From a checkpoint of a small transformer trained on Wikipedia.
Size: 2 heads of 128, MLP 1344 GeGLU.
Training: 716M tokens, 2319 steps.
Each number is 500 + 50 x the weight over its row's rms, rounded and kept within 0 to 999. Layers, rows and columns count from 0. Numbers have three digits each. The size before them is the row's rms in percent of the matrix's.

# layer 3 MLP gate, 1344x256, rms 0.0741, rows 916-987, columns 0-63
102:496452579568488484469513516526461526558546429547557470477428448407453418558523541491420463433533487487486455477482501540515467479525470464484408489544464572367562527494417463424586521486597482
103:458428459485528427473567503518525450526614490488540543563517520485463547509422546483478474396468456426547493485481463479549578457531506453532489545553525458440491487455522460466466450575563435
090:497483555517492470485416534494450445492500572445425407551420632514497527480505567472492521582519464534545543394475444477475556556472533505483575475584525531516527551604517505373486481536421532
103:534468528549462577555443389557504441418450466520478462425519479493432536497473434504595536520509495603456452499440538475516415507484505478490432502526491595494523550578449546571502526458476514
104:419527509440571495408496483514454464382600476589466390601466522490420485453590502553493547473440535480501561516531553576491529488427594544578518545526436482553526548601513440500526454434499582
089:432483559457488474517351452539467563487465518492481441446503518554407504539546553413511495625479473516479535360485468481448536503464496509453449563462500402495496479472545548392584489512528435
094:542478460501562453430611568462554571432431524490537489565582472548439475488576492560511566368519578450556490459501544533507572435520472498501516475452521517592517448449557557527539542503495545
107:547439534534552570542498435470579513461491472465582420551491476409426502479493529473447472537582494463475574526462586629502561557543466497444365456523522487565525507506530565405523501530494435
103:441405466516432518501417548418539478462530532488529440392516524549431481529434527514466447458485424462539445572531569479409485512487497502526445531486567471444564563529522479534514535431574481
095:517548402488474478533439477475433479461497479504521510486541506527441496567536612471458470521504480479514522505423492507494559385569517484524491488657492599540527470509552413471478478483516473
100:524535474494484496508489500413523539518431460515477519620485576401446401442576524520537544488443482411492600430514464565487374430518566490475426544562484537551581441651577517565537561530434526
098:441523466482469561321506572510480419435534526551474588497533460518500522525519537614431476435520520451525395503489482415515550521426491540498534462444546528525447468582557474494493535529553483
094:455446583502516605531538576525474536404526521475495464529456459488515471394470538485556512481493457537501549536360409539455493445516510589460498524455493538546563454467489537546501573445511515
098:370437498533641436567512521476439472499540550545523378432515482422569458532537454489496554537449471564488600559468514436553407546513481492543463436486555555470537480509561514500543455473503498
094:580478439486563629496493522556511518482545441497511577495508536564566588544443572559480495501509568485488441445441544575458414443460520548569487527556458525395471548487458440506565454506464595
100:532449472437518486463457487497482592547476547535528492626520523517457419518460418501498488457487378463479448487487508589450487445420536496519495532573602466499525555450470559558558471543482512
098:442530574550435427511603513470493561452579516496446559577511497542537511541450495529451311568502400544468499517627476467572484538519449480403463482509556516487480526517501557451479519454458437
098:548417532464485561500528583497404498469488495439523503404554461486539533474387434516618602520456505500565434539497493569446457501526578445491537534557543604579487487492493491502542458483511490
098:483616473523537498521500434611564587495496555509552551491522439558483480474477538496530488530509479386448500433542585464483402430461563533434510495433407561611453400541570498463443549576506452
104:431414537574459441542548546492538432517568496403520486496479448540586552484444459558528419466510490528614536534514590583461458582496479464492519486531510516512544526547427470520435500507451523
102:479437560478403483491451513563523545533553480529532503455467537486490501514466583588500524494453543424425454544311414468567415435479440527536466511548527498482565466498398511522538492478597534
107:487552508501498458581454528459488467539507509607412513528401532414503544510437496477524440469520572483502562532550436517381474391516542532480573523472574535498534450530544446490549486490510458
099:467567495467495385569354568521443578440482523409508420506584528482446486452513543465540472529569430532492450519451524505503553535507545506460487482557575463625576546534557497466447465481550579
097:526509510508509490514430448451509582492514620483582484482450482516538585486492642480497409514508394467531488536567458508447583502430431573541511472585495477598403450529565585575528569504539483
103:447525504534407577517489567445486491599421477513486446510480473497552458543581509580430445534555551513530569474432590591531515545497542490459489449596477472599513506477471519455463454580397423
098:507502483504533515422443503552590500517566473448431535450487533481336408546495516462541525393597485553512573497463468502499498435525522507645525489593470424523386578496527460528482486511444513
094:464581512504624481453429523546524565447471556549475393495520566464535520500499550462462549518538505516446518419526573481435468436491456606483555509563439578435502520541411510399521558438511464
092:499545434504508488529485424440401486514442548540556389510490524555551472494520470469496416496463509549438496467523412467457509426456450520566496501513523405459525464479409425465438454461445491
101:519509367488521492518562484560468505470472526587517449581548477500507528447458521543394490394503451534412607529458515469513472446451524417566457404504443446536566470464521523576556475451432492
094:548452546479566637467426561474499482522497583485489479586548533517564535516454585529527445504506606392437529529564455428477501501487531460582489397495469488495469446522641579514441499395399586
089:504494486496586523557482533485540492411499520422527478534466495526460552512522385451488538531446500516539551462562489495525537404516447514422575456499459420531392543434462502505515569551439565
098:547495560505544536499398509558520444527576539531445481562484533543489547507542553578521463553481488521488510484473494499469454433465482643492573565462530499510461378484442491406559510509461529
095:469563373545423492493450506548439499534496483536493493518495464532555409469558516589444515495499475438505480514513551558426514533497507386485499333538474497526531544317504548450516598489476460
106:455483568594565551506493535510516471509394616526418563496465543522514448491521538541484493431455558414518557509550485495522509415578473461591452485506551539607517430440516500504477523515447477
096:560463468509549575383520512553399434451492542379513544537504529429521520440531448579473574474502530479557627501510452454563474504478453519535476577435572454476475546525370618526488560390475459
104:458425532552543471387486464553551455511396527568468541392505516476457563507548541508495551464481509531531397509399518465453601518469496574467592569573484567514529464383517487462505579509570566
097:580553510458424475592544493469640567502528500498432520512550510465417540614497395329459487523480473469467428562454502489543553589506488558501552521433456491438528460583433492485524587479532596
099:506515524415481487427421503480540440494452482456589529465517553484499517510496573455432497447513388415509574560473428442530489566514459501526539561596454450451578498535509442505408481611475454
101:543497545481501547509468614516454500499496516606516559545488494471575447483510529487626428450536429428457492555433578479493546435501550458498472533459493514546521527482568545466572508502575481
096:521431438458590393516490585459494495556431568576504539483513486447500439545491446484452509639431510557540476564494449489541573510474554515557500520461534572476447484473477424487451590474532445
095:484470572482379570468429584507547563501490505444465438518524564485574458423562447526370497411611561549589516486476423463481465449584511454548493441532484553484508558524524450579639452535499546
093:499499536404512429461481509534518439522454554475546465569454517478524554541570582473484526477494473508514528548463516540523505463489488610446507477509599547624594462595534537602567552386420450
100:529572448522431474515506455426482533509428548517490447449469573567480416513548545388481474443476500531488445383509573490479508508521487498585489511426418545602468447373514515437509492500540493
097:524513420500501485566487570568499547434528462470441533505578538392530580554438420467479495549526479527436504567525594523503437512466438360524533514541570462457416615580435534479599498514459477
092:432405502480512519526424576514516466521567505493432458630456412479536506459552566482528482474428451537476377538555493452517462370456458531532534499495460464413475530429485564598470539453557467
095:529436623429479513449474525530456481560475573447480440552496496497414536455467609407517476667517426401520451473421529502445579428481492642466443563555491446558478516624477540483458522473539588
109:487448454506535465549566365546506503433508509545566419459627498504513471503423499541471436505479476568480457504472538552453525416602442506447529580438400455471498416496481509593449570501566480
104:523543421528551448461530544412528551516574481518510478434480515455537517501564492566556481456463485443586466473367430457456569586590486493405368566467419481551546425440508437476471425493462501
099:493517501471520612452431510570481511502434440529432559427600501466515545494449528553526502470494551521457478572535498560586538509433444415503487527450506404566479511594496465536429434447524550
090:619645509549458573586468542448469537469546479498529478555470540422486562480476488499408537577480501465447506482559518482511463559505386520502493469436501485431460506493532519499465475426553491
097:501496578491513558504414538499572476491485469489403507464553510560514533568451527463567457526565490438477545518539531490493478424441450484516482588497503555558469450468550471497503514520504505
092:495513446480516546378522543509440487444506563503375497481518519415523486514478538544488496431419439398519469475484446496544537470469412495536563515559500495511492529454580504458477535540473449
102:556389546438549519427455419483488553534525481506384441411448381419575505578527473460515468501554457503528500505451472479538468564474562457460588533487561577425573559471495521507450562552443426
104:515542499470565426482546387472518412460577416590501506558455516420513469536579535438548510449483413465502471463523532470587494442474504551536505487516473566532500457486435395497474506482458518
094:530492558503447479514534474503520489548463533589525488565450580554487539593530534572529447539514556463491489603457429452502524475505399631461464544491453495459520504427515507434468462534467505
094:626522511530519573449525511491511533436462495507483516495450536434526517461452439397523481465420498554493530476587451524480497575458519503583508480508506535471484487528554551520470456508446434
100:429404465546540486477510460528554465497574616504462464574539449446486495477486475487558443447496474571431457560500554485521430493476515582501492493539512539516547463465579447525554548515461528
100:501502585459568575554459544508514551546518598571436468566500469556447517474524501480455490652545503481475517544456499495499498442457450539513511537612471517466496446461475453409499519607530541
102:564502430491479547508497452471573492460449407458463497427428550577450395482437498455523597532488488528536514433528458458481592503503527449392516514548501423477511459489478522509522537502469478
100:522574576578538450489488479480482531472503536489532505585420490432443475486481549471513424464459488509500436560464515429487563484570397526502486464433470411520502537361462416543527431549440550
114:449441409472538530506366542585506467418556434449481536480469484454434498663510514554565504550489533463471530461498527443559429620448462491562515563477508468531479483447504425492444427502495530
106:434469475489516574525455526506460464401516523526551620485427488461481488514489643449492424457504498488444582556427547507458452553484503492499489477418400526511494457488489525483481467449474487
092:464607558429524466526500538490522476464516480537494543487483526520523493436496469495424475527469467494481505486457488501442542473464489513464460554583446481464571496505533501474526416516522512
104:519459476498529513450646419515489476496563505568471453513539498510534480545544605436516566507522456614516566530521523531455493523547548502501542391518442530521404424462536474475495498525439446
101:474566565525395574522489551497552427543478434480542538484577514432542561435447451482539508544509417499573524451481469505569516478521579505503446470496450541559486645581478529531426494508486463
099:477545500562493413461498508543482520494458500532538591441481451518430502528525463469520539539526506480491483552500419434561492512473508422473541482532559503588536509412547495516465420544582532
104:478502535480470541423487393486572482472579534625497450410541611426504458546436400486473551457452431415603466596516485480567495527516478565576495563490478519560528503523481477507520516401549508
099:619532488487524564416480436462491557447609542535490471522526456518493533464575533438502518507459514511523510492495402555563420460436565416554494417511576542518531569560530508584455441431487487
105:451471467538577545509532507588542365479554515637398489532426503504462558512550482547517541528426497494485455478454446516464564464539413481424516498491527445475479492546545582398507542454500487
106:392537493552496538408460569494473449567446593562435487586554501519507480619478647413588525448509472504597577531501499526529512490455466498509496462491470447529496491516539469458474535522470532
088:467476561501492415528450478586455511458532464470408551576511484481422470536507614448549588514524465512620569526442493510433472548446477476526520526551462502359591454532487535540474528562494416
098:494442521550494521518547485505509557530467466455562562556502473505452552512463496532566526527455476516682507517515548430461464435516540540526493478531580497515423418546591657540559454521492490
# layer 3 MLP up, 1344x256, rms 0.0757, rows 916-986, columns 0-63
099:529486486503423557510566428420486533474398468424622514571460547512478452432551452492447503504413482492479502430455558551477516546521635482510487516498544522520530527556464546520465508482437538
103:499569501568597490606480489454508457561458460551510461466501504531579504537589479577426427514564481534482488512469498393486472484500545547511557520463532453530489474396600481537572452529403450
092:500497525459536493541513494477500558559554511425493480450590562435429492619517452459527464469572504489542518465515503545501548514549467541463498597514520489615419515480602397464521486520527616
102:487525453449559604502458501515528515559465501543409545503589472526395398481502502498498491473540601418485547472549520578504436519510503533544519510508450507394453540480594461524549526524506449
098:506521396510511465549531481546471513475507550512533477566498517411472567483496556410500510601416413596474557558460419415399533520439475393490547501535466505530516478396479505537512427496534543
088:520453505459552509465517392486467443459408331443538509544511565471526451586548493414522522546558539471475457501491498512478467466533464458447378510431413495444435561496471501528543473503520535
115:580499463512406508507498465436514480571504529478495441427424477466546527523478503450417529518529467511497491558513476458514483537573548580504550567549519450438429513477529467543539482547518483
104:395522475514552571544543461401617424511544410533419508383538458598497435517365508478502566521459472545459479477464490424495544553495554493540614549554429479461509568481449388558523557569531491
106:619506381428460423557574591504570456557484530471569562579504459526440470445578470447535493465479505506451546547425631548443431481419509506468487507469494580508481440509570502381536476445543459
098:533561539577507521489494506484494551485495576541433459516471531481526469476498440539499449469349541462480517549517474487470464503550506509526474504395482362535491420557547469558557545443529487
105:470550537514465580475570557486355439499524516420488438532415499566419462478445449514461575524505430405579409509471497548503489521502416589523533500449489474523581495525467532510483513526531540
108:483533515536481540573545496523360567513445496532472520583543505485508493556567564467466449425512435507506520489439523555501550425511524529465493487536407561511531590500595464536580444452418440
094:511512395376570483507445547507455463489471596463508450611510506498470432527466480566517548492546534466536489397475484501578522418474500523479500463569512388525620443572543451483443552549553611
105:460471463487404577507490493399615504477511520478493474443444500491395460502427459525472479439503507482472420455454496498541564517471464522474607530571490499409500494537567458523556453466483539
095:460401539463456525508562510552514544560476505449505536537568485521521401493572489504511517502525481515574558534518519466473478521514522629582506548422471470476463428533511499564406452457478543
095:490532511526532521532581491543382546518544484414536482493504476475397522565502458514420490504487490458483509524488512429528485532524385473462456524401474484555491424532569546581490445485567411
107:589567491514456519441539457430508563429515480553516549474446602552459554560522488435442602500547519589480419561564474554503506492506492475535470486528522549443498526394479510524543487509472477
098:418502413524464380530457494468469652557493492449519535512483528491492548424560491486540388509466576516471502530562408557532430506487467588550495540510576571513448531523570474477488545470595595
096:506442521491467489535500532421560476527524592578505467481474473393448529472511507415531479492503442532430483508441514512626513410519564576573437441572492500549503483440503517584485511495447486
106:563544455585494440474428522451460535554503503404561499479444441362423464478474543606439445441488541494534550477559455492469411507525536514480544500496471522565502543434507460458512535485418459
096:460570469422550493614598569509484474497545509459540556546475519413567456544395481377433554528501508433501567463523519511398521547432446541340534477452462615531501491463530500512451460421520561
103:480573481522473472452437482561538496480535595542426434442542530406426556531547557534477463429513535387496524556467473493558470454416465580497536507510364513530490626483446476551518534475556467
095:519519504593480513509492519529456491494547482564465554508556583461490567443425532471474477464519566501488516551455456507508525456509463434563528526596459548510521532544517416487458610487477528
108:444531485494535504604551519478543433510436474478482478369526390489497433534557438458467633483500519467530489384518571540491433469525524519360437431568566428493500544615468511486493488453562485
100:443424531539513477479495446530477503545458488516593458550557526474431550504512572424442568546524481465568449576525540625472508460420427423535512470463597394522551491500497571484452517535631462
112:483445395371490531506446565437504579472474469523510510484409452416566524507470537488434439499438446485457418566482498462580455494466559497439468500409478484497507413527457471492471459582563459
092:473493477445468513542529447469598557485431505463513535527533545489413484632486505544465517475419468486585530532535566456503550560495463533574453484513580430591446607604517538420514513533484535
091:519550506440516507517484404558426463490558493537559464482507536438477489491440576379452512494423471445543449411505418452518475487445564492561485549488522509453519469541492497478523450516451485
112:474454548472443417519368499605501460525477539455446465476412484518497570533469579443473515510518481534541434536444478471439487576445456594442574543478469569489512467520525442482468501490604480
095:480396508463513548497526633452558526496525480528487400466466592535503462542458469516459518498454501405415507491540532410518555402492504487518492484514586441578490540600586599528487516450537506
095:472504616450506428455577516547356483569507479488447439441473517564611473515495500454513414518468524572477488537528616529518549475477497527518491525497522573447474485573543503455528472465451473
096:465569548563501442451578472425460451449461447540450474509577404401492445502498610501464564488495541460416568557560509516486525442559530428549412449506413540517512568412500593459547538502506560
100:451508454440508479514501555559454567470515545552435456513563451536505471617581546480508475552515549528519475454396621503516563488485517516570525537561581549545560491504578550582520492545545510
099:424545548512457507473523517477573514538524594462414575488515514529523537569530526489466488484495467465535462547513511534426502497527535552500508568487505514432560561426474521470484505409461469
098:562494560584475406535536530414567472523549442603466449569480581508488538556437510557464457451521523470523466477548515504520539399537476538433432523504509518525525518561558537483482466522430436
105:496432463477499413498534496483535533530453599497462517457486490457435472512519469443548469537461508410459506490502444525541509502532425504510433479493489544507559473484521531536436529574463522
100:505525471499511517475481545517478467406419487564438427566508533484492510483479450459510557370527549520501456431472430526508515546416580565525559514476481526533434478500437512478528430554445633
096:414582507500471426436473500481531429502596443464555516504525493494435475529568568548491555539486431500546460489507430457528475493425491594567494464439496450494544478489466431455420499580502473
104:564575542561507375445519465475446610510497507438540501439525582424462532530488510531466436512479533638518454575601543486505517416507380462454521540561497490557469548537449467431519422489483513
112:426474527491569496460511473534494518461478559467449540470418471597504419537480470463464483487508555503440443475500448473603475551483502512551428458484429525501554555459414498471389553483491460
094:542461499475469349487424508515523582420480475476466487537462483507447487516527536649436450503478488483518516513454465539502563436548416479490528436522524505463473471509549564534534561519524454
106:527547498530460508473561524540508457492540442477489505465559610531587468544486506577424430516434495478477550513445575523533486488463571468559532490429368447419461576502474463523466530515447540
094:476461431480510549442501470511435520550494467523490517536561429480549449490521598548526515625525506542568522571457453607526490525391489514497555474500491496511529431473486458405501533495479464
103:520442496572499422405568583514507489432490503539545422512552514599460477444479455501500496502447492481449476510467544486449512489478523438502610507484446486555462524557474482491527474404490500
090:474592408543516505459463469455534449546503438483548428512504459495540559522526525523496491516511509568414539539467558469469453514444547546487529557577451530501542584517427603487410450492394450
086:512460535469486530571539421459455489542585514597584544567469529503560512402485555392576429590476364524431502553488562430555450527463517492398596434561473523487451429533523515450456535536566457
098:498483508577431419436530528454529480476616542468460449531500496536508519487458480538439541617568561525512450472540528540517463498477513479500480507532434546467570433419424520491366472523591470
097:453572615550442421500523467522539478475492503539468521548568375538506523474529540493485446550515547527430519467490460468532406509428594380560502475544533556539563539508429374523549456506426472
097:537373483493504478456451486500548543574498464496504534483532377457469521464569552482442469523466419521468421512574549533406510508546440510485475472565455560408450533467519584499445504439395498
088:478537596545538564499554433580506511464550565486532480621572467580456403574490554561535489559470470441430510448473453462462484483525531410503507529509473501445479553510431521473478497453602508
104:442532513462528437477531467463557644421530558506514549462458516523612523459508426531510572474387531494563516496497478494560477492520555568557394537512457517538405507539477427526400467516519491
102:541510448500570506524474479528467592446541551455447510540565540449483562470522488535480481577483603420514524510591431556556489453513464477600529504520510407555516553468509526573518461526531440
108:503542530488498510460575497535520460459483508506476529511476474509539379506511496573493512567494599460563543524509433412519466492470506572547486488526466511461476487500431531554549538508479523
102:534513390536485463500528491573517457614433515513524445465514561567490442446435533478440436431527577533480466614516495453566447553517483536571505536507456538495414463494475481466517502560488523
102:550458507534463430459550534576516475565553567508427510555469533534532517413466567513498497553420499540424511466531517504507477492458443448516559506511500491490494493431498547574528597516485522
092:585487503528471461495444524483522512529533391449532492537533562477537520533585437470515487437460546565480467494437496474486493510514385526572463498506507445536425556511607601526448419492558473
108:474548493492533644511478487534489475497454554531509494527598471490467445542428495421591552465542427564547410509562421540512478468515533544516435542563478569465573533527534502545581576493505532
097:466514561488399576587582506542451497503446448508559466508451529447549529506526457576510500476540424359502486485497461592447479480469551499500533538486430501531538548487406545381523553578586537
098:508455471501535508521458504465537415484493534535447473471439586515492565457494522489505549562516552532532583492534400556503485437492527418500508556559491516447524521539603447541439594413518474
105:540474543457530631555464471613593524465530459490568450549582456505517500489483526517618491493506484569597549421500471502540402478495436573506475482502511509499542467515542519490481502497579509
116:598473480559489462483469525492552467506503502492438526423439552503645512542519478637488461514496488566479613512538607492424534501513499564473457525495527501488499432538541611404518533512483475
098:470504544504513481563558521454456497498493472626507544522553540506533481484400547493586513555579567480577541469501555573516483565481479563508504496520504474481617554534544479511431539526536615
090:546588516506517495533579503471528536451517513483464382526488524584482458427602494574490479546513562439592494530502457458540474568492551564483506516522480465566522517434591474532410516501590374
104:504619503481550473508472474448528550545493547445464523549509409441552482449438440507492497574513419497460557443587470526550421555474562447388437472399499530547528573632463498476595496585528472
097:526582559466480518532555512484519403540466507539519606495580525512445509421461394460566485475537456594470510495558480472515553561511495431456536470500528552482400542380428460469595494467529543
094:541545426485557481472410477398472547424517460485506627473462445517463570554583552483499451519442540597492577501456473536450474432462566502542509463497501495445516509473524478404479502463489535
109:395551511404394509532566509562501489560510506538484442481440487548473485432494448514468429467512394418572515474510578449452471587521536513546535515517498526581488507432491501440521527450478509
093:587471559431515537521501537464575543504485552491443444613480577548554508579557493448470450512428494590531522615447482594470537415362514525515514484474572490558530580539462453522502508566454615
100:473433526538535506534517543530487542538456501534459545478468418599485504467378535498417466473509402611593472491515503468673476491435547529547546581527539475520460474468502507480561481519502473
117:501484479565567481560460522438516615434407459481428446513596588449564414496450562500573536431491433596547507481486480526478586594542506491539522424535477550398466467531473468438506451521574475
088:544410558494541470502475566536545363445533510485435531420414540524522585458463526583503632527520447438596548574508571478531482547486428426527448485510542501506539550536563508399506451567450466
# layer 3 MLP down (transposed), 1344x256, rms 0.0652, rows 916-986, columns 0-63
093:459592556469469441483428539544495467536512533480469363418584478524476496562463591428465460481444448495561512559398534469517495499499399490480510445470515459538439537494499442515475517480624536
109:514545478467496426564484577526445564512540569473531459503454528556462504472532548456473503455450508379569476509502480398494490538517564553511563468533509465355492483483561436455423518543542507
088:431482461476485529434466419513503481496412611476479472556447526541498440454563549503458519497439406464516541491508554455527541474466508413548526423488470485548540505507390469553391556464541460
105:501519464680528492549431488501428435390575473444507532472489449397507637453463484498455430499467491495528500490464483459512514532565497553408454466481553429464458453567516501464517533473574528
101:502535565508441558579500465467509497483436427432496580391555469464581530509457493545470450423549518530490458557540534547562451485502492549506504530506575571411483392556540454553541485460416478
090:505534510535529500548511540430574506523538570520460534438512498497525503432435488600547496467446487528529602480459487500479526481525487566551519533578573482533498461521559461433547568492514550
104:489485410495416499446499493392640564493479531380430444572554400420456515528524537554490528433484475426494546484602537478502524503576548494527579482560535562525440447467502517548564470488497486
104:483555506513378482552507593455453488509393433476522517569541484420515486457540419398514440550490448440441506591504569635476512609526544516503414483505541506514516515552529486538547499599410494
107:522538506497480525548580528532517478585524466498494523539537521623439469439432469467537464510488380650513454484512468511422415500486489484573566550435406527429516528453464493516421566506537544
093:527500392408489486522555535439400536565505538527524423546531568494475466504509603475485437481486534577522547445385573514509477449602511457523451544570500514548521452531512409519513538411508487
107:454556565529577629505530436515440466538457438532488391436559514564565468516492561510401473535546520470473521531495537497461405426476585488525421552500563557464433464518463504525529412503464544
103:538532557505525515430573515571398495493587566472550538478478511540480505477567529417435505505435493539575529553488480481480499502544470499461536519459481479512491503458506489471412558505572553
090:458498558518450599546549476476497542375436490467429502403557402490425573450504553456466437510450438572431560570567484483435530472522434484498547546498560549551374529449492539524539445443446432
105:506430522503412402507558493475496449483531463459475413501436540412480525557508613582483504465421506473468451571556528441429622442468566478520485495516485544553496495495561476557542455475518427
091:530500442439509534548442459526451506649439529592451550502420509581484545534522456507448454474498552402507502493544550415484519448464468376497446499552497543511601508506491492513518540539558472
103:443485529590422560474525462453538527447469491493516528502493495531439498487485445514547456464463520547546493538444579399526570447477402529508527485480411472513445525580488468511450455578491582
109:477560518378428497600425469464571432495481437490484447521463446443562576520475392578513514475441544485486443555528511559484472486441388539587390529580454455501518520515553440516525486547539563
099:431496476488432508429563441506576401442495519444559443449529379508490506589402513507466462454516399593518502462501521557473575535501542554466521493409464481418490558468509526523502513397533473
097:532550546522542527450498566551506539500460514448542529481486502614608497518519527555488455514444556529476530541421532530413393567509467542405475466440534479501454498600481507407427406472529429
099:552523488404454472524507573467487440525489531542593487460555390477548453506551490461577464581576527477567487532370524479378580515553535478555501505443572475458485538535449506501492542502462530
081:475485506546414523437425464488511456407484489510465544395496475510554472459550530650514428500470534554464483504395454467522430490441571466542541529541451429389521511549545470464538565544454496
107:606475447540514439468522515530444502543450553532509497448433517443580560503576508448592543559456494475549533555484523472458527490477553563461526517520544442537506515520562481501499506536554466
100:495441526438500510504597413544503436372512560498529521525531412500481571583549570561446510550507506539378503537568504536514594543499524588435487577400571426465517484513487581511535479569500444
096:536496450430480452556437435425477535491461643436476501448509429494595566533472507451485423497441468472490475562493534445471572440396445532504419530565454528473492403509575549607494442511440530
103:635551508462531391493498474450415513460593486471519565493553530585535531470344557467514525429548484429487527520530473377575511518530533501531491508431551529484473455504562543515425476531526402
108:465442570475507504555421520453548486435562548416481600455532557470496468492461472494468515471378479523553648531444486464512450516553407460576539517539512485500419473488462403465493489567399462
093:457461565544520535476464529555430485494589478498506388427507544525653461415531544512552485486498568480429518458487427519515404521542474506424505445524473542478477426482473489519432597434451446
084:490465388558560625460545581418514453471525461435384500520497511461536507532434440521547534530460540413568527487568554556411443639500546523482489463455536550504496604530507483562551489535577430
103:501562561551405549395449537405517564486524539492469465596580461515609513502428526545477620536484538519486535520523580464531620473515475494539476511486595508537462386458444473552594517509542513
090:559483453488546483531463524451481503510524511480516546440521481412509438517529572496483479485538565522559535420500464580523426476516529380459472552578415531491457529496582510555467507422419563
088:494513409552476529552465450483630535542453506523498523541515474420400560441507481541528574469520415413497531456521407488491480563506503472467447506534464492520493485411393516475486540495497484
100:467490591526565432534439537481496487471533465524453497433544594503472590441492498514500504555517450468438560456418439491516569495470527524444575427458435537444453493454573413527485496514479549
097:524471491445452500423500561472535441516405471415529471488469555468500512456448431500502518565443463568482527505627434502412558486571517579428439524465464461457487538570462445454459439508482546
100:495521480507614503537532511572493527478538519586522516514550509484497483392473423504560571529539551506407499364413479504501433455535489443448516402427610425521558488452494543475445515504500551
101:590459510599477495345564444509498444514519503421456532510521478451473561534505468599493540534495523485522600476483466468520468464511415580487461466493517467515523546486390612540596484457454476
095:493620560474462489520450584586485554595545509556474497537538508540598515533568508520531571536554486540505543481519507498444508548627546572568543487468510457487585438419459563514446499543516489
096:483505554571505581434485561523552446416565492458551499416484482496487537496509518539534549547504505487504520581609523456438497557516494462383524470518480524483512519475495531502515533393451475
099:455503570432506531543435571598538531577408554574419386524491521477418614502455529507409550463478527417414514505493474553479480521538532505531527546504484440434460523508509491472491516536458447
101:535463506550527488388553497495452515560487533528457500458450534437543477454503564548521465465482379534473448454464534492464552341515484518486532509507519519490495444546498452508583513549444576
099:474553499500578508403480626524417513516456524483621487488539413486448520518548431497450499486498516429509527473501498492534522457466452534476531510450527533529518571401428524464536449522565459
086:458578489569548581567458599436572478573513494480569389518507546628536507402592520421547496456527542546463511439495529458530456497578550553412447511418479600466586534499475502556524467461429477
108:568562491451419462492590548468511434501551487418491508544585532569490546513559502511458425505501507496453488498450508490474505457460468477506419424489481524519498413514574460595558526488467497
101:598548568490507490533582433531521447524532502461470489474493549543398465543528470402555495469453560504520511510579598452460509508531477522481429543430429528545464555501522514387496484549517513
105:465599482588396521535492585499470540465466495538372505478562451466469600593560505488504460456415471434554434540570531468561496487467435471543488514537441612543435476497537506535487472590567458
094:553459573498487581498533526464490440480529499528483549521506489478471509489481498502491479500391547417602480440486458526486598476434419512486421382470473466508533501519557478528556535458580443
101:538491427499558477410546491562458579464435509453513449505513536443386484504432510568468577564529500471521465458497504578464506473471540514529381601461494482507490527479561521449541492477445588
100:522498507494527544538431398460498482565557476500435518456539441522548492478530502507600517364497493493482469466551533493517635523521534565565442463577475535488468462572495451418487506450491465
098:529472446564529573525457505517473525468398455461498499532479551509552488491450409545482553444488563457500474499482572526494504507502414432536595483556485465497389487450466545594475609568504440
100:539495486534519496523373588525486462530441514480557589593453429401519523490529506512454494480454426506591588420533504563498542469464573506487477458396516438466570536513587510489516453453516561
095:484556450517535421427400517365471492472498479510468572465507451447475506436497498490466523441582576524562430533491667500459521580463486405571498516460517551464512479479509526497589521481493536
095:499485549502492549515507515438507494550556500397396523447401438511466468496559462515513407501443485471490508530425592523440509551483482547534540538492548575470551473481485558511566548605466438
089:498538433510479499552447501551447515498489481501574561483476581572453427420517396415476530582571473445405501462446479486443433539565538477466567426512437476493492541534544472470482453526587541
115:482496438513503502443528491369585558511533380494488501526438473412524473528500369524492495516454566517481486466490409500526547512484505528442499472556500479396432519523442459431410622547467560
098:470492573506494474509413490486445485549542408526511501515537526427448622491512506524404502541494514509545455528500424443449491547545509445488577529432423525498522588527461421554523534424549555
104:478460590423511568486511460547456533557461539530539507524526462581477543520487513508422407448487548451503467577437502495359428459602563622487545511425511514507537503543435497517439490506528461
095:450578558474425494592481526473451492536458566536476568568488486495451499517449573505509510510622483509574505502547521550532511560596542529414496635470422491533512447495459477515498542453505502
106:513471505493484537481541457487449491450429496502529449480418511518613442522534493541418536573533532492535407546491351492533546493559608443450471403524517399505397516483459620387474598399599506
102:564441547539482491485494531484415477430435501487538560441544517582474549393490487578553508527505541584460533405463462534491496436491556501519498530467532477379456557492532447478498512428607475
100:510515554537551449467503461502523556535540559493572469451544373481432416485464495504555565485484507482458533485425495479483559510497465502496469605431541498475551602416576545484470419567610484
105:554531510511470477539468524418422520468515546561485485530512491408541467537535447550572565481453509526518516538510524568453621561585489455407554453456430516521533511496466507589518539454522516
117:472529567594491526530593538445653476532491506480473459494503441402438519468506390400516455462557449443464444524523463478478485492476454556568551535508492473523450519462465475585533433528440582
098:528527478554469557399462448524517551481439572501564514416479586485486433478477442551459429483428428519467439500522501474506541514431500509574487501507476565492391509483540538501545535598426478
091:377463413494433454473414508488463489540502558545453554436460508387522536498447439457513518463581479613490503415489545528505499478481547476504466520471534579442449525512528503481564477463532594
107:492439489510485518403622540548514465518556494475457488515548536639464379561557543457509540439413527425576540437430505526478513494533400565486501518638501449519499436477533467509554495441609464
099:528542498558510462451443519413542555435617491523448431505534495558481472512495523480449493624409522456472579548480507536497465505475454567469478522446506512541510436517478540514534434434493480
100:461489533539534455412513569445450412648604488515393444471546507505562473512439471436499573486454493485550443480521531575462563508530481545433641411496481516541538556565433458541468544529501466
108:596587522453444533446512521606511478452529433460396520529458510558500609463478365523558396523557497458480420477543497476567548496427574506423502485443522556510569439510553482438462563581563495
090:461530463508567491465467457519464471471576525494515458480537512554486465496398507572546499518534443495492437518598477429514452594530510491510441585507556418383442481457566562534434449462503416
102:476442484427486488450467540433538471621552465444545487553359471499448442636497536510558450553493539423594480447450546555510450550565552454402485548498495477505444540504439560534493600423435574
115:515494605505601494513509610496529553452485572448497452443432506514426544542510448533510542603502383535439515492492515509394559510459576475465476594500463534526475483504419523571476440483461477
088:475593504523392546485504498478478579494500544533522487466585540523488481450495445473465489439473471559464441444483431494547526451452489491483602576511406451493459505444401604492490532461496578